{"num_hidden_layers": 13, "hidden_size": 96, "num_attention_heads": 2, "num_key_value_heads": 2, "head_dim": 32, "intermediate_size": 256, "vocab_size": 5186, "hidden_act": "reglu", "norm": "rmsnorm", "norm_place": "pre", "norm_eps": 1e-05, "positions": "rope", "rope_theta": 10000.0, "rope_fraction": 1.0, "qk_norm": false, "attn_scale": 0.177, "bias": "none", "tie_word_embeddings": false, "parallel_block": false, "init": "normal", "init_std_qkv": 0.051, "init_std_o": 0.01, "init_std_up": 0.051, "init_std_down": 0.01, "optimizer": "adamw", "learning_rate": 0.00356, "beta1": 0.95, "beta2": 0.98, "weight_decay": 0.027, "lr_head": 0.00634, "max_grad_norm": 1.0, "warmup_steps": 239, "schedule": "wsd", "decay_fraction": 1.0, "decay_shape": "linear", "final_lr_fraction": 0.0, "batch_tokens": 16384, "max_seq_len": 512, "doc_mask": true, "train_tokens": 115200000, "max_steps": 7032, "dataset": "wikipedia_en"}
Each number is 128 + 24 x the weight over its row's rms, rounded and kept within 0 to 255. Layers, rows and columns count from 0. The size above them is the row's rms in percent of the matrix's.

# layer 10 MLP gate, 256x96, rms 0.142, rows 178-201, columns 0-95
size [ 97 104  96 107  70  97 101  88  98 110 106  94  98 113 110  95  94  96 106 100  97 101  98  72]
[[127 132 148 121 125 118 132 129  94  88 127 110 105 183 135 148 131 133 109 161 176 141 109 119 161  79 121  83 133 133 158 142  78 150  97 142 129 100 133 128 139 129 153 136 145 141 169 142 150 120 119  98 105 161 159 147 144  65 110 159 108 169 133  79 124 129  78 120 177 124 129 143 129 112 132  90 117 141 140 161 155 111  97 105 121 110 129 138 119 139 143 165 129 135 109 143]
 [101 127 148 144 185 111 189 110 114 131  95 116 159  96 134 173 143 138 160 144 183 127 157  97 152 103  83 141 106 121 166 127 110 151 133 133 157 106 127 141 130 115 109 109 114 165 123 133 116 132 116 117 108 135 162 176 117 144 149 132 107 168  99 141 143 121 136 118 130 128 106 127 169 144  88 133 129 141 123 109 112 154 106  82 106 153 113 133 167 108 106 120 144  88 135 167]
 [154 106 125  83 143 143 111 129 144 127 138 177 114 141 145 128 121 146 140 139  98  95 188 132 116  91 128 123 114  93 193 139  90 151 158 151 143 144 171 137 154  97 135 119 136 150 156 131 118 157  49 127 124 102 161 122 110 134 120 127 128 134 127  94  89 127 104 137 172 119 139 116 151 147 104 110 115 164 136 137 101 107 103 152 144 133 107 129  97 150 125 154  94 140 136 111]
 [112 168 141 174 160 135 154 120  85  87 140 136 140 188 106 135 132 162  89 122 177 109 143 100 139 115 166  94 136  86 134 155  96 109 136 143 112  74 117 119 109 112 132 150 103 140 115 127 152 116 138 122 129 158 126 173  91 100 155  91 150  98  98 109 109 151 142  97 124 149 123 108 154 117 131 117 126 136 124 142  93 115 102 132 124 167 140 132 131  89 129 144 112 113 101 154]
 [154 116 121 100  87 128  89 129 113 119 151 124 159 127 118 117 104 109 142 118  95 127 112 115 115 157 157 107 121 170  87 106 107  96 124  90 142 147  79 117 132 149 130 129 128 128 131  97  84 132 108 124 123 125 110 122 139 172  97 142 155 152 121 163  95 111 133 117 121  92 173 116 112  41 105 143 130 138 111 182 138 150 130 100 155 165 136 104 104 133 160 134 130 136 135 103]
 [114 179 138 100 153 102 136 112 116 127 110 108 107 112 129 151 158 117 130 147 161 149 105 148 167 106  97 142 107 120 130 142 104 134 123 113  79 122  92 124 105 120 131 165  87 144  90 143 152 121 164  80  90 117 157 174 126 116 132 125 103 111 103 104 119 180 115 111 129 158 119 101 106 162  84 135 110 142 165 152  91 166 133 119 145 123 141 107 140  89 134 143 118 160 152 150]
 [ 90 145 159 118 170 125 132 108 158 127 135 149 128 156 148 190 118 150 148 105 128 124 159 124 139 119  84 131 138 105 129 144 121 140  91 117 154 131 116 148 183 118 111 144 172 140 125 144 186 152 143  88 138 172 147 130 106 131 101 124  96 105 141 115 151 125 129 155 206 165 122 113 131 152 113 149 110 122 154 155 119 116 117 136 121 102 151 150 141 122 120 150  98 133  84 146]
 [120 138 103  92 149  95 109 122 104 128 141 130 126 122 117 142 157 112 166 111 138 134 185 134 103 119 126 137 199 104 153 131 120 132 128 169 149 165 117 109 159 178 118 130 158 125 141 106 110 125  95  88 120 178  95 113 130 136 108 122 156  92 148 104 137 127 134 119 132 100 120 153 108 156 146 122 175  83 140  75 124 151  95  80 108 100 127 107 129 137 131 122 155 111 121 118]
 [162 105 102 141 122  98 112 152 119 153 116 116 154 139 173 176 176 133 132 128 146 114 117 136 120 134 154 136 110  94 163 120 114 149 133 128 109 117 190 101 155 117 153 156 201 119 120 125 137 139 106 148 124 101 106 129 113 145  95 127 107  85 132 147 124 160  99 162 136 114 130 134 134 120 127  89 123 119 143 120  91 132  62 139 106 124 144 149 182 134 143  90 146 136 152 135]
 [112 146 118 123 153 110 129  93 143 121 139 128 127 185 141 144 150 197 135 169 147 101 126 145 129 112 100 129 124 104 175  93 146 178 118 132 126 105 116  91 156  97 145 117 152 122 161 136 144 118 168 102 117 148 181 137 110 124 123 143 133 128  83 135 121 121 111  93 132 169 110 109 152 146  66 111 127 129 112 153 100 167 130 130 103 139 155 135 153 141 132 123 135 144  81 141]
 [139 105 144 119 105 115 132 159 152 119 132 109 134 165 149 103 140 163 154 123 117 119 200 136 154 160 136 145 113 125 159 153 142 111 142 169 129 102 138  99 154  93 154 119 148 161 153 135 155 131 119  81 131  95 121 116 122 118 126  98  95 125  75  47 136 120 124 160 136 125  86 126 133 128 122 136 146 146 119 119 132 164 120 126 138 133  88 144 144 107 159 106  91 142  90 152]
 [106 131 109 119  84 129 107 147 146 148 104 110 111 177 125 124 159 139 150 160 102  74 144 157 147  94 123 142 105 152 149 123 150 160 135 163 171 116 145  87 132 110 124 124 176 103  97 110 141 162 138 125 157  97 109 142 115 119 110 135 110 178 105 121  95 177 118 166  86 145 120  79 122 137 153 126 131 130 108  94 147 138  98 106 138 138 156 167 115 128 118 101 130 148 121 131]
 [103 187 142 149 148 148 144  96 105 144 135 127 118 159 104 108 109 127  69 143 140 137 180 146 166 130 122 120 157 127 127 175  89 134 144 145  83 141 156 106 129  94 124  94 147 103  88 163 115 126  96 109 126 161 101 191  99 133 106 143 146 172 141 109 131 155 132  97 141 150 115 149 132 151 157  97 140 134 108 126 128 170 101 117 125 130 149 140 110 103 134 119 136 118 115 125]
 [122 110 141 131 143 153 106 118 107  75 109 127 109 120 138 122 118 145 135 159 133 130 130 129 145  97 143 133 155 131 119 168 168 134 108 133  92 149 113 132 128  86 113 155 134 122 138 159 154  90 131 117  95 148 142 137 135 127 141 118 117 142 108 127  90 201 109 156 125 105 102  85 168 101 111  83 141 156 125 115 117 144  91 173 107  88 174 114 119 116 148 140 126 146 109 195]
 [157 105 168 169  94 105 142 155 136 124 117  80  79 140  95 106 119  96 118 152 133 130 155 120 145 117  87 128 151 158 132 119  85 126 136 131 106 104 121 157 154 145 152 101 147  89 106 139 154 110 116 115 117 129  94 183  84 123 101 105 156 110 120 101  96 162 110 137 152  74  68 131 130 124 139 138  97 136 142 122  99 145 115 119 153 121 139 123 141 109 107 131 149 151 152 144]
 [ 87 118 150 127 145  94 155 140 166 105 104 131 121  77 106 151 129 110 157 156 114 154 150 153 119 113 163 125 169 113 152 145 148 134 114 146 149 111 141 138 122 125 149 150 133 123 132 139 165 105 143 125 137 140  84 105 114 122 123  92 138 152 134 146 144 170 147 108 113 125 105 136 109 155  94 134 156 133 193  79 115  64 127 121 118 126 170 156 164  98 141 176 120 136 111 144]
 [114 130 135 182  98 112 112 134 120 127 121  87 108 175 131 173 174 151 183 124 149 119 150 193 155 117  94 127 121 128 130 176 115 108 117 139 105 127 130 165 114 146 151  93 175 144 114 149 153 145 108 133 108 136 150 133 136 120  88 135 125 134 115 131 150 123 154 123 128 134  82 142 193 117  96 134 136 104 145 160 161  90 114 130  89 117 120 129 148 133 129 147 148 132 135 118]
 [132 124 130 158 109 124 136 139 104  99  81 116 102 163 122 149 128 113 167 165 141 173 164 140 122 114 177  97 186 126 144 109 135 120 169 139 161 172 123 163 151 110 115 144 108 122 142 136 112 115 106  89 113 131 128 155 107  83  99 136 103 138 107  86 153 165 121  99 124  98 134  90 136 138 103 126 100 153 130 119 133 140 121 117 125 152 164 166 161 101  98 150 103 143 134 134]
 [137 155 146 163 149  91 135 129 128 120 123 121 124 128 131 148 132 128 132 115 148 140 125 111 153 105 138 134 164 138 166 124 125 145 127 131  96 164 139 119 182 103 134 112 142  93 138 178 122 146  88 105 120 188 154 155 110  96 123 138 143 130  81 117 142 157  82 103 140 103 115 131 142 133 128 158 127 163 114  96 172  70  84 139  86 105 147 151 133  96 162 115 126 163 111 121]
 [115 107 177 138 152 125 103 133  93  82 124 114 102 146 169 131 163 127 185 112 167  93 145 139 128 100 150 102 146 127 107 129 188 128 133 147 100 108 135 142 135 131 137 126 105 147 126 129 147  95 142 135 127 123 121 140 140 110 110 100 134 110 120 110 144 108  80 145 106 134  74 109 100 146 107 131 123 126 133 135 107 100 105 113 115 133 146 187 180 123 139 160 103 155 138 188]
 [156 111 168 145 138 168 126 127 171 116 140 105 151 108 133 126 162 172 104 134 132 126 154 139 121 109 110 130 101 110 148  93 149 140 141 144 107 124 135 107 151 124 147  79 144 153 136 141 110 108 137 143  83 117 107 136 138 138  99 187 122 102 142 156 152 130 152 145 173 108 162 124 159 177  99 104  90 167  81 108  94 112 103 128 116 133 103 140 124 114 160 139 106 172 147 110]
 [103 147 131 120 121 108 161 151 116 120  92 159 116 115 105 130 103 125 138  90 163 112 173 155 120 108 174 157 119 132 131 158 147 150 129 146 158 101 127 111 149 171 133 109 160 129 111 137 147 139 122 161 132 109 160 181 138 106 110 127 130  84 121  95 104 127 115 104 151 109  91 133 159 173 106  91 152 128 169  97  95 177 118 125  81 121  89 124 139 143 121 139 108 138  98 131]
 [140 122 161 143 103 145 150  81 139 137 121 126 105 139 154 135 147 121 144 106 153  97 153 117 114 139 106 176 114  86 132 115 110 109 101 163 124 123 135 151 167  94 150 141 145  98 174 136 126 149 131  96 172 159 146 188 146 107 160  88 148 153  97 141  79 169 146  94 122 155 117 109 124 131 112 156 161 125 103 104 133 126 117 138 158 150 121 104 136 132 139 113 145 182 115 130]
 [110 104  97  82 145  96 102 153 127 109 186 182 155 105 110 133 121 122 139 122 105 170 104  87 120 144 139 133  94 128 127 102  97 123 161  97 143 148  60  87 112 113 132 117 105 150 131 100 147 129 142 125 170 118 115 133 138 131 117 117 134 129 117 127  78 114 137 139 128  64 130 165 122 125 125 122 120 111 138 125 107 130 138 133 153 154 116  73  81 116 109 124 144 129 104 148]]
# layer 10 MLP up, 256x96, rms 0.142, rows 178-201, columns 0-95
size [100 107  90 120  72  95 102  87  96 102 111  91  97 113 121  97  92  93 107 106  88 107  93  70]
[[137 118 142 117 121 140 145 101 127  93 120 134 109  79 129 119 118 129 148 135  99  95 171 132 120 168  90 171 141 138 118 144 178 111 121 126 121 170  95 150 123 113 119 139 107 139 109 120 114 152 131 172 127 140 122  80 156 184 132 111 144 131 115 160 178 104 151 152  72 112 116 110 112 165 153 163 133 137 137 122  90 129 133 140  89 110 100 130 148  88 157 138  86 141 124 118]
 [101 157 124 115 147 138 135 126 122 148 164  99 114 118 139 135 152 115 116 150 161 148 138 100 132 118  93 107 108 109 138 142 155  84 118 148 129 142 109 153 145 128 116 112 117 156 141 110  99 124 133  96 131 146 128 165  80 136 107 102 163 184  89  93 115 136 146 118 151 144 130  70 132 202  92 130 177 139 114 123 105 119 141 121 135 136 116  95 167 129  99  87 149 106 153 156]
 [111 127 116 147 138 139 127 105  88  91 148 112 111 148 104 115 177 114 131 143 148 169  84 112 104 131 119 141 157 126 120 121 180 121 132 123 145 148 139 141  66 141 152  98 133 121 108 163 103 111 147 139 116 141 185  78 118 107 172 117  81 154 142 152 127 132  96 154 159 121 141 127 116 103 123 122 122 139 165 156  89 142 122 153 135 105 151  95 111 150 149 161 112 115 171 133]
 [ 95  89 119 110 119 121 126 174 150 140 159 120 107  94 150  92 138 136 142 148  89  86 125 146 112 179  84 124  74 162 114  90 134 128 120 149 140 146 127 144 126 145 102 137 125  64 133 135 143 105 117 142 126 107 121 101 145 153 106 162  93 109 138 149 161 119  95 148 125 117 101 123  96 154 124 135 117 106 168 166 127 119 134 145  88 128  96 122 150 160 165 111 122 150 120 100]
 [136 144 104 138 164  97 131 116 118 151 136 156 153  86 131 149 122  83 157 107  87 114  82 123 128 126 186 126  84 116 104 115 157 171 105 116 123 142 121 134  76 107 158 112 133  82 122  97 124 134 100 148 177 126  83 138 153 150 120 124 151 126 135 154 117 128 123 130 133 107 143 124  80 115 132 129 163 125 120 145 144 135 158  84 138 175 128  82 136 102 128 130 145  94 114 140]
 [119 110 126 131 164 134 162 138 114 122 142  89 140 117 131 106 128  84 148 109 138 112 172 107  77 152  95 120 134 167 110 133 160  71 132 138 172 138 120 135 122  98 122 111 132 159 151 133 129 124 156 128 142 104 117 120 117  94 126  86  94 110 119 113 158 142 130 130 121 185  78 155 114 125 120 148 123 131 118 109 150 142 131 124  93 153  83 105 106 123 134  87 154 112 147 195]
 [157 128  87 129  99 153 135  91 118 154  71 130 116 105 139 104 172  92 105 175 162 116 101 143 150  93 122 176 124 130 136 116 124 155 138 117 151 103 155 151 112 121 132 105 105 127 127 153 114  82 122  96 112 116 178 162 117 119 151 132 128 132 123 135 102 118  93 133 110 107  96 138 170 125 133  81 146 163 111  87 138 124 156 141 129 126 155 136 153 124 155 156 137 116 179 138]
 [140 143 136  88 120  91 111 124 126 109 159 103  96 116 141 136 135 158 122 143  98 144  97 120 149 147  92 113  86 100 155  98 126 161 110 109 139 104 127 134 103 149 132 120 103 149 157 110 133  78 128 149 110 139 149 115 121 152 165 164  97 127  88 152 141 112 125 180 161 117 145 144 139 130 133 150 106  74 166 177 122 125 137 101 160 117 118  77  81 137 167 113 125 115 131 115]
 [111  95 125 153 127 113 114 211 122 124 158  94 157 172 150 102 154 139 108 132 105 120 111 133 116 137 123 147 109 136 167 164 119 153  97 108 126 110  94  82 152 137 145 130 154 122 178 106 163 149 131 125 149 120 127 140 171 119 134 107 134 131 136 126 127 137 141 113  72 142 133 128 139 123 105 169 169 106 118 149 108 153  98 138 126 157 113 103 176 144 134 112 165 162 103 147]
 [148 106 158  80 115 140 118 146 147 136 147 115 134 154  95  91 110 170 147 169 120 118 132 171 105 165  95 136 119  67 141 101 111 141 151 128 117 115 114 112 119 119 143 127 156 129 161 138 130 108 180  90 125 108 130 152 118 127 109 128 128 174 115  94 120 131  89 168 171 165 123 151 155 135 113 159 152 124 142 149 161 120 103 121 147 134 150 134 142 155 168  90 152 146  99 116]
 [115 164 100 126 156 119 117  85 130 137 153 146  79 121 119 157 156  82 153 148 148 129 124 121 139 157 158 170 148 152  98 120 139 137 120 141 149 147 141 111  99 149 118 128 137 141 131 114 143 135  92 102 122 123  77 122 101 105 128  80 130 174 147 142 125 149 128  91 135  96 115 125 125 105 121 106 104 127 183 159 164 137 139 127  89 137 127  96 132 149 124 120 183 107 189 146]
 [ 81  79 150 124 152 113  98 113  98 110 149  89 121 132 173 102 135 115 128 122  98 133 104 101 124  90 149  89 119 136 150 136  86 159 111 134  95 114 123 146 103 127 151 142  76 138 171  93 148 123 128 129 134 126 131  91 128 105 136 151 115 145 111 132 142  76  85 104 165 132 115 117 118 131  78 149 113 122 106 125  86 174 122 147 133 154 125 167 110 119  88 144 123 111 128 127]
 [135 113 127 104 133 143 159  82 110 136 123 139 118 145 125 110 111 128  94 123 135 120 161 143 172  70 122  96 180 140 137 173  88 134 152 131  91 156 173 153 132 161 126 101 122  82 125 145 109 125  74 100 119 158 119 151 149 138 146 121 153 144 149 102 132  99 116 136 136 137  88 135 140 151 137 113 129 122 115 163 167 163 120  64 151 138 138 139 147  87 125 103 136 132 129 116]
 [129  96  85 134 104  89 111 157 124 134 134 162 116 101 119 147 123 110 121 149 156 157 130 140 118 120 157 156 115 147 110 158 146 122 166 142 191 115 126 158  97 134 109 102  91 131 118 119 153 131 141 118 159  56 128  90 128 132 152 123  85 149 118 111 113 155 145 111 123 110 102 140 132 192 152 116 112  97 139 127 110 117 181 133 130 133 126 129 142 163 168 123 155  91 108 149]
 [128  55 178 149 174 108 138 136 144 121 163 134 102 148 119  96 114 125 164 104 107 138 147  81 153 132 163 152 119 111 148 135 107 129 118 126  98 119 113 134 131 145 146 163 125  98 158 117 133 154 114 118 127 127  79 117 160 140  84  64 120 100 137 134 110 124 133 110 143 116 134 126 137 153  85 144 121 114 115 138 133 123 130 170 122 108  90 188 126 149 152 161 104 141 122 146]
 [162 125 150 177 113 147 147 140 105 129 124 131 156 164 134 200 147 102 126 110  93  97 136  94  98  92 120 124 122 139 151 124 121 128 160 125  99 140  77 162 149 133  80 114 139  96 124 154 160 104 114 162 119 115 101 159 126 113 110  92 113 191 103 163 111 156 138 114 142 136 126 124 131 113 161  87 125 132 138 144 146 128 153 118 109 144 120 150 149  83 108 101 137 130 115 113]
 [122 101 108 129 129 132 114 123 121 150 123  98 132 140 125 170 112 149 131  85 109 133 165 169 168 125 172 141 128  95 103 130 129  88 145 132 140  86 137 150  98 112 129 110 183 143 110 137 127 118  93 137 135 125  99 104 111 102 126 130 106 189 124 103 125 130 146 122 123 123 108 175 165 115  94 118 130  85 177 128 158 129 147 123 109 122  92 135 161 141 111 133 178 109  91  83]
 [130 127 139 125 127 117  99 117  91  94 145 104 110 142 134 128 103 127 148 162 105  95 112 127 113 186 108 162 144 124 104 131 116 101 149 102 137 151  93 128 105 132 130 107 149  86 107 147 120 103 112 125 108 145 167 115 167 128 166  77  58 114 149 122 131 120 123 138 123 144 124 105 111  83 144 128 104 105 161 115  91 161  88 132 136 163 140 102 154 138 122  73  94 134 150 137]
 [123 122 156 165 189  83 125 140 130 134 157 101 120 140 156  95 125 136 114  88  96 134 116 158  95  96 147 153 163 100 118 145 129 144 125 168 134 174 131 102 141 111 146 142 137 115 126 129 119 129 107 121  97 131 162 118 114  85 107  95 169 140  90  99 119 143 122 135 163 120  98 115 133 141 151 116 142 131 179 110 145 124 130 143  79 156 129 134 113  92 137 128  63 156 134 111]
 [157  73 191 137 137 163 109 137  93  99 146 126 126  97 162 128 124 129 163  69 160 117  92 156 109 120 161 133 141 151 118 114 142 153 131 146 102 118 164 138 113 140 121 108 104 129 144  89 113 149 119 134 140 115 124 129 120 131 132  92 129 112 120 105 140 148  97 144 115 160  80 112 116 135 128 108 111  96 170  95 138  87 110  76 112 136 165 141 150 159 122 148 108 129 163 146]
 [113 104 114 192 160 121 135  93 141 143  99 127  78 138 134 152 126 167 120 142 110  96 126 117 134 156 145 150 128 129 124 152 170 115 148  79 168 143 108 145 110 135 143 165 119 155 166 137 162 139 121 144 134  88 127 136 120 134 152 124  90 115 113 151 147 107 108 144 118 110 119 106 136  93 153 154 126 118 162 129 148 149  98 103  97 135 112  89  54 107 113 129  96 148 161 134]
 [113 134 149 156  91 158 109 125 130 122  84 130 160 172 142 116 156 113 116 153 141 129 138 117 122  96 154 141 170 155  99 127 133 128 133 113 140 135 141 133 127 156 115 124 103 137 130 155 109 160 117 127 160 113 162 147  98 106 202 120  98 159 154  85 135 125  89 144  97  86 112 119 174 146 129 146 130  99 129  81 142 200 129 156 111 127 120 138 127 146  88 114 122 120 124 115]
 [155  99 138 134 129 125 116  80 157 123  86 172  95 128 119 107 164 148 137 131 152 140 157 149 121 100 152  86 116 146  99 113 170 126 123 160  96 162 178 117 128 145 117 146 158 120 174  96 147  96 133 110 156 160 115 124 147 135 147 132 119  97 138 119  85 155 150 100 156 139  99 143 138 142 168 107 127 127  97 132 109 155 125 124 130 116 155 134 133 121 120 125 125 173 192 102]
 [160 122 102 125 114 176 124 155 134 141 154 125 169  75 110 121 128 114 121  95  40 117 142 128 150 176 153 119 107 134 107 129 152 139 124 109 143 177  95  93 134 130 164 134 152 155 142 126 117 109 151 158 123 119 143 121  98 151 127  73 136 104 121 129 116  92 112 166 150 136 167 114 118 104 136 156 124 101 157 142 105 110 139  99 110 173 128 124 144 162 132 125 117 120 136 117]]
# layer 10 MLP down (transposed), 256x96, rms 0.134, rows 178-201, columns 0-95
size [100 104  95 106  69  97 107  91  97 106 114  94  97 107 120  97  92  96 105 104  95 103  98  70]
[[125 138 151 107 120 152  95 137 134 154 124 153 134 114 120 154 126 146 109 113 161 144 170 143 134 125  61 132 125 122 167 175 119 127 109  60 120 129 119 166 137  95 102 131 153 107 123  90 105 131 160 134 115 123 105  91 133 147 162 109 105  76 140 150 159 104 115 114 157 161 188 149 135 124 129 120 131 127 124 105 123 115 118 175 142 148 140 133 128 114 147 164 117  97  92 158]
 [ 83  77 124 115 119 132 140 137 128 152 146 135 101 151 107 150 102 135 104 102 108 101 114 110 168 170 145  83 135 137  97 113 140 101  92 141 119 190 120 136 138 133  83 127 163 160 165 136 138 128 134 113 135 137 166 157 139 111 123 129 155 120 119 118 180  99 134 146 116 108 109 121 115 123 189 138 142 103 147  99  67 137 147 128 161 159 106 152 120 145 161 129 124 139 114 140]
 [ 90 144  99 145 115 142 136 109 173 129 124  94 130 146 163 132 159 106 130 131 155 100 109 145 127 145 136 146 123 140 107 151 105 156 121 107 117 120 136 148  94 101 154 115 133 114 120 179 110 109 133 134  96 135 156 136 113 184 131 147 128 118 113 148 142 142 180 116 148 108 132 102  78 103  97 152 151 102 146 160 145 174 142 133 109 116 155 193 161  90 106  95 111 101 151 107]
 [127 144 133 139 128 110 116 149 112 135 153 167 134 156 165 103 135 157 142 101 147 162 130 148 161  99 122 178  99 106 121 165 133 130 141  74  92 122 163 143 135 127 127 138  89 101 151 132  67  89 137 134 109 103 116  89 132 106 152 151 141 108 146 116 151 151 115 130 159 147 114 126  87 146 167 144 135 168 127 118 131 131  74 167 133 121  87 152 157 100 130 121 162 122 146 122]
 [133 139 154 166 142 149 120 117 125 114 100 108 118 144 117 145 138 151 113 152 170 105 163 148 124 144  80 125 164 124 127 130 117 119 140 185 115 109 125 118 185 133 144 130 125 152 107 158 174 114 134  92  94 153 165 108 130 125 116 144 112 129 126 108 139 137 215 120 123 147  90  97 144 129 142 113  99 147 163 102 124 138 107 140 122 105 115 139 125 124 116 124 132 152 121  53]
 [123  93 137 165  54 114 160 148 126 142 128 135 125 176 126 147 112  94  87 128 123 140 195 128 125 114 135 133 149 134 141 121 125 122 132 162 158 107 110 121 151  89 129 146 137 101 110 114  55 142 148  94 118 132 158 103 130 119 132 120 151  99 116 122 173 144 132  95 105 136 185 153 136  96 111 145 124  94 128 116 122 151 139 122 127 113 120 151 175 130 151 135 100 136 118 102]
 [126 145 120 128 137 117 167  97 133 146  91 118 126  99 120 100 156 169 139 100 157 118 105 164 120 134 133  67 120  93 145 148 125  87 121 129  90 104 139 165 159 127 123 113 106 182 137 110 154 127 100 154 101 120 118 117  89 173 158 125 129 196 158 143 129 130 154 130 138 146  99 132 105 131 106 125 123 136 122 173 101 101 156 100 120 154  87 114 108 140 138  96 126 132 129 104]
 [143 119 163 150  98 164 116  99 101  98 126 142 179 136 149 118 123 105 125 141 141 122 112  80 173  83 139 144 137 136 109 115 153 137 139 108 117 109 136 163 135  97 140 157 154 167 110 102 145 148 115 133 121  68 107 116 155 143 131 100 120 135 163 119 110 140 176 139 162 136 114 152 121 106 123 123 117 184  85 125 144  98  87 164 131 111 137 157 122 109 123 151 163  98 115 159]
 [168 105  56 133 114 122 101 112 108 157 132 109 116 146  94 153  77 130  98  94 181 122 133 107 110 112 146 133 142  98  92 137 134 153 114 159 103 118 154 147 143 103 114 177 109 133 137 119 147 125 116 122 117 111 134 128 116  54  85 114 104 139 135 127 133 131 127 141 127 113 141 117 104 118 180 145 160 153 137 133 100 165 164 140 147 105 151 141 169 153 120 128 109 138 129 107]
 [138 118 111 165 147 160 160 147  74 124 164 129 115 107 114 145 153  94 176 133  92 131 101 109 111 126 161 123 151 110 113 138 163  74 198 134 113 108 127 166 144 117 120 151 106 145  88 123 110 144 117 101 146 126 126 140  90 146 130 122 115 143 160 111 155 138 118 104 137  97 130 131 101 134  90 146  90 109 163 135 107 166 144 125 128 132 170 145 140 106 121 122 160 102  91 123]
 [132 144  95 176 131 109 151 158 144 137 128 129 135 126 160 152 181 128 112 159 157 138  95 134 119 132 133 135 125 129 181 123 126  99 136 121 158  94 150 131 118 100  95 185 113 134 149 113 136 118 152 149 137 149 122 169 110 155 150  77 139 131 112 142 125 146 132 131 149 141 100 156  80 158 132 170 108 146 142 130 153 128  77 147 102 181 119 138 139 153  92 130 126 177 149 107]
 [ 83 127 107 145  93 107 123 123 119 162 138 127 111 158 167 124  94 151  98 131 144 134 171  97 137 123  86 171 110 121 116 129 102 162 102 101 102 102  92 125 116 148 172 122 132 142 109 139 156 147 117 145 142 139 137 132 110 120 123 163 138 143 102 103 169 124 183 112  99 194  99 122 136 127 159 143 114 125  85 124 135 147 107 167 150 132 161 132 111 112 132 138 152  96 127 169]
 [108  88 118 115 147 119 138 109 149 139 133 136 138 107 106 140 139 145  94 116  72 121 113 182 136 164 138  96 123 132 126 157 143  97  77 115 113 127 156 130 123  90 115 106 128 105 163  88 149  83  83 117  80 186 132  90 113  96 141 122 163 156 134 145 155 133 118 172 122 109 140 126 100 135 111 146 137 139 163 132  99 131 134 111  99 141 136  99 136 155 155 158 112 124 100 139]
 [134 113 133 133 175 134 109  85 146 148 130 135 112 149 125 132 134 153 131 194 135 119 100 114 176 116 145  91 118 154 131 116 149 131 107 139 121 128 117 115  91 158 125 155 105 154 148 170 128  98 112 126 166 148 131 122 116  51 107 109 149 135 139 142 122 113  98 124 150 119 102 140 120 168 173 102 144 162 109 131 150 147 152 124 115 118 122 100 101  97 115 146 140 113  55 116]
 [122 105 134 126 170 163 119 122 109 112 137 123 168 162 125 165 169 129 123  94 142 121 136 102 135  94 124 105 101 153  86 135 110 120 113 125 139 140 103 123 101 150 116  66 193 130 148  97 156 149 147 110 127 113 129 142  87 139 128 101  83 148 168 144 121 103 144 109 121 111 122 111 184 121 134 103 123 147 157 123 145 172 143 126 136 145 174 109 121 151 123  96 143 141 154 164]
 [130 160 145 112  93 129 123 108 163 113 136  99 110 134 127 116 174 161 117 132 129 134 157 125  89 110 130 150 160 115 164 114 167 126 142 129 101 137 110 136 133 138 133 121 126 165 108 111 123  99 138 135 124 102 154 164 161  85 138 158 192  87 133 129 162 119 151 109  88 133 140  93 184 101 116 134 148 131 123 172 140 149 127 182 104 107 128 134  99 123 103 152 101  93 146  94]
 [127 145 130 115 121 110 125 170 109 106 149 100 112 131 149 109 123 125 131 111 134 156 107 130 145 134 155 139 105 134  92 154 146  98 121 140 178 127 107 150 145 165 146 114 120  82  73  91 120 132 125 153 130 115 109 120 126 168  96 128  77 125 134 134 122 144 192 127 136 108 157 109 125 138 119 101  99  90 111 174 115 141 107  94 132 122  93 110 137 116 115 118 116 105 117  42]
 [ 94 203 163 102 135 147 113  98 139 123 138 138 146 122 164 112  98 148 147 147  88  95 134 135 141 120 129 102 139 168 146 167 121 138 120 150 154 122 136 156 102  70 137 123 192 116 101 131  78 129 123 117 126 124 149 136 133 127 109 146 111 101 145 111 109 127 133 134 168 151 175 130 153 117 107 150 163 124  78 127 131 128 119 128 133 138 154 114 143  89 115 157 105 124 138 175]
 [138 122 150 128 154  99 129 138 145 166  68 155 119 111 130 128 141 144 151 125 125 149 108 126 153 142 150 103 137 141 144 117 124 112 167 118  93 139 134 175 150 153 129 123  85 119 141 141  96 127 132  82 130 134 119 100 116 110 160  80 147 129 107 147  99 149 140 114 144  83 118 116 122  87 195 141 128 143 128 135 165  96 169 151 105 100 121 123  75 164 184 120 139 136 131 115]
 [194 155 149 112  87 114 119 168 130 134 145 114 138 104 149 121 108 115 158  97  95 133 127  60 100 133 104 160  93 157 130 139 146 113  75  98  72 147 100 111 129 126 122  86 118 129 103 156 139 162 100 100 114  82 148 141 146 126 132 142 151 126 141 158 126 121 151 116 119 118 159 112 158 150 148 127 135 129 136 155 156 107 121 130 132 131 129 120 125 127 118 104  81 171 116 107]
 [130 155 108 106  74 130 146 118 157  81 150 123 163 134 129 100 171 154 136 107 173 114 155 139 124 136  84 148 104  98 132 128 107  94 157 113  98 131 131 125 137 118 137  89 125 112 120 120 112 127 144 137  86 153  96 132 119 147 114 152 176 116 167 134 120 144 144 124 159 160 119 147 106 144 116 124 111 167 109  87 104 101 124 104 126 128  95 133 137 152 101 127 105 151 149 207]
 [ 93 126 133 130 109 119 140 161 152 135 139 128 112 112 153 168 174 110 151 138 102 132 164 179  77 100 145 125 152 143 119 110  91 109 102 106 119 133 149 110 130 181 149 111 103 130 205 145 102 151  91 101 153 141 132 153 114 136 125 118 114 134 170 168 134  99 153 123 152 136 148 133 134 167 108 134 121 119 136 128  91 165 147 106 144 136 111 114  79 142 113 136 130  89 122 123]
 [114 144 154  96 152 119 148 144  89 129 111 137 124  94 112  97 167 130 128  92  80 128 136 153 143 182 113 160 114 146 124 141 123 119 158 123 120  99  98 148 149 145 129 108 124 109 145 110  99  96  77 127 117 136 125  49 114 101 152 154 147 153 127 114 130 111 109 148 113 136 171  83 121 127 114 139  90  90 100 116 123 125 115  89  91 106 160 122 159 145 153 112 125 118 154 110]
 [148 138 148 148 139 148 136 116 133 126 117 110  87 138 118 135 148 139 121 165 163  98 124 136 129 129 101 126 128 135 151 177 142 131  98 142 121 121 141 114 166 137 156 134 136 163  94 162 135 128 124  83 126 136 141 122 139 144 110 137 114 155 131  81 155 117 196 113 134 150 142 106 160 142 121  96 118 159 110 104 165 132  95 173 138  78 118 176 168 114 102  87 108 134 118  67]]